config.yaml
head_dim: 32
rope_fraction: 0.25
qk_norm: false
bias: "all"
optimizer: "soap_variant"
lr_mult_o: 0.996
beta1: 0.95
decay_shape: "linear"
final_lr_fraction: 0.05
seq_len: 256
Each number is 128 + 24 x the weight over its row's rms, rounded and kept within 0 to 255. Layers, rows and columns count from 0. Numbers have three digits each. The size before them is the row's rms in percent of the matrix's.

# layer 5 MLP down, 128x512, rms 0.124, rows 100-127, columns 64-127
097:130097114121106105140096122137175144132110159148134082125137097124153132152121159122130103153155099160128140136134112148128112156241132142130131123154125102119141149130148126143124090124106099
103:099118121168165111142117132177123138063152128140121097137171136139100113137151142138155107120156124126123128108130124110153191115212127132130114143120152132109113135127151073093122114106159151
103:141085140105098164132117148141115158116115117104130089118071132123158094126117165078104114110111116110131156105168120071087111121156090119124134102121138122142145146125091117096066093154122068
102:111115151154108143146114132101168151051171141112149130141101133132151153133109151115091096135126114120103095137145160099114103123058105166117125176110101136133146155122100123100112128129168120
101:105145136105111128107182106121139136120090167098160137165109143144112148163166150116139131112130076129125150116176135101105100115201116137099150109159088129156130130137106140144131147133082104
105:108121124097117181139147102146117114161143128126092161108148149121156082118140120124089111121137117127131142201107122116114153119142105137122122120120151161138133131137162130135153103122156133
091:159160131141144130108115136092125072124060119085148128116169081144150134134139157101109103132102113124144111115128144138140172131126090173136137099111129052115143125153158126129125124113149124
097:115119129152162140155114126193115155177110158118110139138136118137109128150153111170141126098120138147104144189138150127165116125037123127134090117139116155154137121157176149165136151086175131
103:127125163104121106171118112136146057102128112121109107149141122090082137095171181107132116135110111094120141114139124077106124109000132128129145109150111145154113121117121114151096112080117129
093:146099131129108127125097130145149159179136149137103125168116119145119106132116186136142140093145089112080110141121152129155154114047138120110117122086117122133115100143183124134124132151103121
104:160111111122097124095106094150139170112067133120121103119040077113141147157144107111093120136120122149161143084123118084113083124231112132109130109119103118115131132142096150122120159140102114
102:122102120097107096116080139169125136144143100111110150078098136120134092107109115100101094126139128135142130114155146124125129133155111125134134116117125097094107168124099110070118175102135098
103:125113090139144129124130143165113148122134143116128163131115135115089124067126151145135104143133081160130150128119155114130115086065173098120086109144083171118157126169137101136118168174162117
098:126123148141098135151112124116152080080152108109096130116107140116137116139084101139090116131172114136147155138197158102138105077095089137164159138111112157125086138133184135110094158092107136
094:141145096176114144114125108130093116128132166117105122122135104136105156127120157122137131133118143089144155133125105136107121106050127109111095117136139085091154167136089135113158149175112132
098:131127148154122099141078132138139151122125068113132147136154115136133130130132130114173085174126117157143098117088160111115136093216125129083132138131122150107164138128145151171135123123136152
099:146086121136129112100116139112175150139135124116102136160078133126120108165158087128163159165161110164113127113120149171155158106217140116116157142134105072122119103130065151126094084114118123
095:149127132155155124133138138149169178137160090144149150136078128131109147120115088118141143106128143137142128149159091133094108150186133127113112125135137136126179158118134128149150111115154107
098:123104107114109138129166104074116109177138139126122088146081121122136136140148103093131143127115123132094130112094134094126158123195094129118105088136123108095112134161124102134119075175123124
106:130121159137130118104106131130089171117128102150127150133123128132160141157146134146123132120115105166149107107122132158140177125235105159125090148123105103108148111099122128081114114129065128
097:126175110107117099112167135111110118118128177146104117099156149153141093145114105144133169101122139161141105163134133145142098140255121135132142132131151130099146134078100154148122126153110084
098:136091155178145139147134121111108178138115117115131112116124163134134105135166140178103124133094113149155079109149118150151109136095134117115103126110088169104129107121140129137143126129145084
097:120096164091130172148134148145170140147106142167132144107122110140104147131154127165103108142136098120122101140127145156146110128084135138163124109123073102123126129159125095123121148123113126
101:146161118129129125113141120123161151126055131111093137139179137167104170109160119105091163109140124129123080129142167116164126146129116123125142149113139133156128129132125135150127189052096145
098:096134150107128121134102133114160120159094079107134129138093150137124122113183139109102126147114152131139169139149154101148120106159124129149104149120082167137115098082186141059112174109031150
107:124103118117074111113128152109127105156152138123148127141112135123111124151127180151109147147110158120169141121119126154123112138053135113130144125156076108147118093108111141152177109142117115
103:105173106136120139166122117092119125099144093115106137137125155098140109123129123108145161091106128118128122140134106166112165094200152138119164119120143182140126117119113122149146129102150149
105:083131107089136137167127113145100107126107123118129112143096125141140102140164094096111108165102097149172155137122158111106094113149107132133140153133139139100089125140116130114161126132086148